Each number is 500 + 40 x the weight over its row's rms, rounded and kept within 0 to 999. Layers, rows and columns count from 0. Numbers have three digits each. The size before them is the row's rms in percent of the matrix's.

# layer 5 MLP up, 384x96, rms 0.148, rows 127-141, columns 0-95
102:447544417536458473527501432498532430478467466523486572502557544479515448484497484491519479471471576548532515415472446472547544478538458525525482429481384494493499569509459527470495520547489454523570462505465532485516509441494478564556479472433532484515505481545510548533579525524522515545
099:490462486527518551506494423550486437532462510560530576509451431512429451520452521539524510544451505517499490547525462480575467474525494525509556483426435514498551524578517450494440510488452474515560496502457517614521412496540463515502524478463507501473521474527562448569504547489504554497
096:480532400491551567516464523494496514496486440483441505573575550469448478453517484487490487456549532509519453476534455501594513404448514484512533514486500487466467534470529538438521474508484545502484519559490523481490417515604524527489454474528485476491456527473557421531590501546486484545
100:470492478487466505461439497473482503562510536505546497510450508484457538430548537499497557509506555476547536495530488482529473416558347504482596436439480440532570516537508523527520493507498461473477479529557562551504511494494504512588513514488509556515491453475508549590472523445492473491
104:479526484464521542469488447584504494518505465531557521499481477545462429511425497490463476564460538477534439486466461479494502486523522528551591571501463548486452567595487503540515510506395459482573523451550540520477494439561515493471501467582539499496558482498502522532484476513412486482
113:503500523517493600479430510522503532437503533551528466469465501588469448495484496472553497554536453497482460468544497423452563526491447482492468564544526552435533482434441461547529451538535472521509432514551541483484549520514411517462520505541516525542541428493511478514517464503506430571
091:571555451537492495565443548479443499546490544457488481440478477500495472524434497546549476574522562464463480515549513430519559482545521491413549540500567548463536471532462458492555460464497534503510581513553539510477546516552516464513523461493442496503616481506545507489484527448488456492
094:507559450525472490539520521492517565566487454513508462481477495526507418533461426562411465509506507559450516496564497470529515430482499480433483568505524489504550430510484481484557451534487560523504581477494546467488504553557478507450488492442527523502516457529483396517533523519464393485
105:546529487523477475538542445502531483408534466517501511460445545505457475465543461505508447492439532496498488510473433468431487450552495570538523485509510578496522519528454457441497524539400473479554527494531514550527547465533432559460553449460503553512537437534579479561516506501420506488
098:527443461468447520483507494507483446437552512558539556461560535577458548469382501498548498471524479519405485508542396513517509492516473501457473453546485440488494566590484494494472459505527468527559505501530440527520472509489549525548566515498514497488477451441537462522521469487458472561
085:459553513501553560512447478512514457477459461530482477495477510442526502469534518505463505536503571496577450436481431478482488413532446518489570565498458483463624510444520583502541440543441515490527486485497501505490525574530453537512466475479541481512566460509479487482578458531474560517
108:473487442615532499524448497494501513448508468497486516521469494471395438561543474449516495582513541568545503506457511499445478476524517542502474574473504512505555451465425506544487469527452462398514526529486532493520521509513501560521436480522543428458538488457541508488555550514466573475
099:539440481521521533579510426539490518532481442541439514479533554474508395498589509483467516519568471567524537410532450501516465470495489496466519459473463560537499527541532490478499482511531499515599493435571522497486493493552406499461474545476518466464545453490510520543527499554448481535
100:505490445488514515528515512535486486570492477504433547483479439540452431474443506535442466537522565519443491495459478518400489511471536633494493494535548486457495550531411500477513513485465541499564520522498494565489612512480439504434493485517580506516514470542487492536502514491427469501
098:526461547528495515545471525530504469468505564463462518461474499487462506511530476540511408477546448529481469530544459475473484479490471571478580466546490474463492510541422495471518512502537526537500545558570517546439518465466445610484444486464488564470497450467493550535479600516483394505
# layer 5 MLP down (transposed), 384x96, rms 0.122, rows 127-140, columns 0-95
093:559493440541594457479506482513415467465479536518565499500531568472513479469530505500512510497509566562514543478491471477432457460452474496449476576524612514497455574517501454536529506474490543517524489487455510522430501573430513520570464496514452494509494490467483497527500534493468424401
078:526524488482492472537533490452517505456448440536554455521508509474488554558488488558557519520474408469465468529438524599519528487448547509489481485502529461505552494535469455428487507533531513498505462466474494571521462487509524492506462486428473546525420535537508488518633590500581499465
091:515541508537471448492485475517558530553520519470459461515617548443539529491501465505513468528472490441469449541468515496418461486449543447486495508509480481488516493553559570422444484550557513504474453504482495497498522424555500531530546451586461489497449557544530441403476474508544529499
096:435534491522520543542498517557516485572513517473547410516518479540503436497471472510459600468510450468465454505477501472482451509480428459439544510537467558561484422485453540545586567492547557455532505485552494509578533459516495447483472481500502475535522512495577456518420513489468518485
095:460481497445481463407500452496517508541518542468517558520455551497490463467439466534503490532506441369468562545539435546465517536550429530484432489549495547460523529564458564548483509483473533488525553490441482547574434482521512535465515476531471503517547525529482569482451508510473489495
108:577503491457477535495515603501493483529468462455487471535472481470524566521498502432538419509528545540444512491401556497482486507510542517517567549538480515517575508423488478493471469508470570424492480532550507483555457534501502543457499472554506398510493503493566504428510526429456513492
097:482480558574473476488518459518503462496549395520542518475488499471488491535525505492489489500489471552542524452448511560412485428445509524548482460448485494566536482535506516470485454562531485500486452530522439524523538446503547546522449508538575534483409495548487533542578510380521527515
095:455451495475449488514508451475457570491463547494450577524484555498449600484521558397610552502514535425510548512460553486493515477556484571492494491533519486503511467512466519499445524520472507490488522484495499498464568465522498497521481531490517492510509409510534485471486533398441578459
103:519561460507527498550492417473502507395521457568506452465496508500474509478485454517513475548515522512496527495508445500504568505552470548423518414490467463521461574484515444510510499505440513526565455509484580580563537490475499537463443411481470521570508485508533423518539515518560510540
081:511520515577434387431502558479513498545476450532489522523492449526510440527502497482466472516486569519511557528524470541503568491528552489465483507502595526510539433434483524478488582485494538486470573510519511541510573479504491475432492425464533491450519480451502480548535471551440528423
118:527527476501554520531449515579476496484489506572481516482513443484527432557525529468466420520502502501531468508459385515511463463457431522504548570456431525485526509495476509535547470490505495494530513486526474538452546555462502469478497491482553514472473429519513530575518452644466551544
105:455568456497483491543558513474539476401506459486508481485510525521495505455455497506461435546448486488504515495572471524508489482545467469458510463484413528407488486532547428511524459540533452445477544515557546572432461515526491566534525465536496506549474531517565514554608523501451477531
096:499482491466575453568469479462434471500533503482502522566555537332503452456562538488457575500482478527479471479485556541471527522444514516533509492500512507476528535562454484432482521474521509428543473528512512514461565486533543575509499507424464452497458488475512553522528479560505476512
099:463496539435518452501553511520506471466547525544418495507493624503493488477521471511563500514545513521553515482466537505534536429578518524413499467516495449455488513422534418452529425504513506510504517448473500558464546419473515489580506545519519548517447470464534485521509489537537435538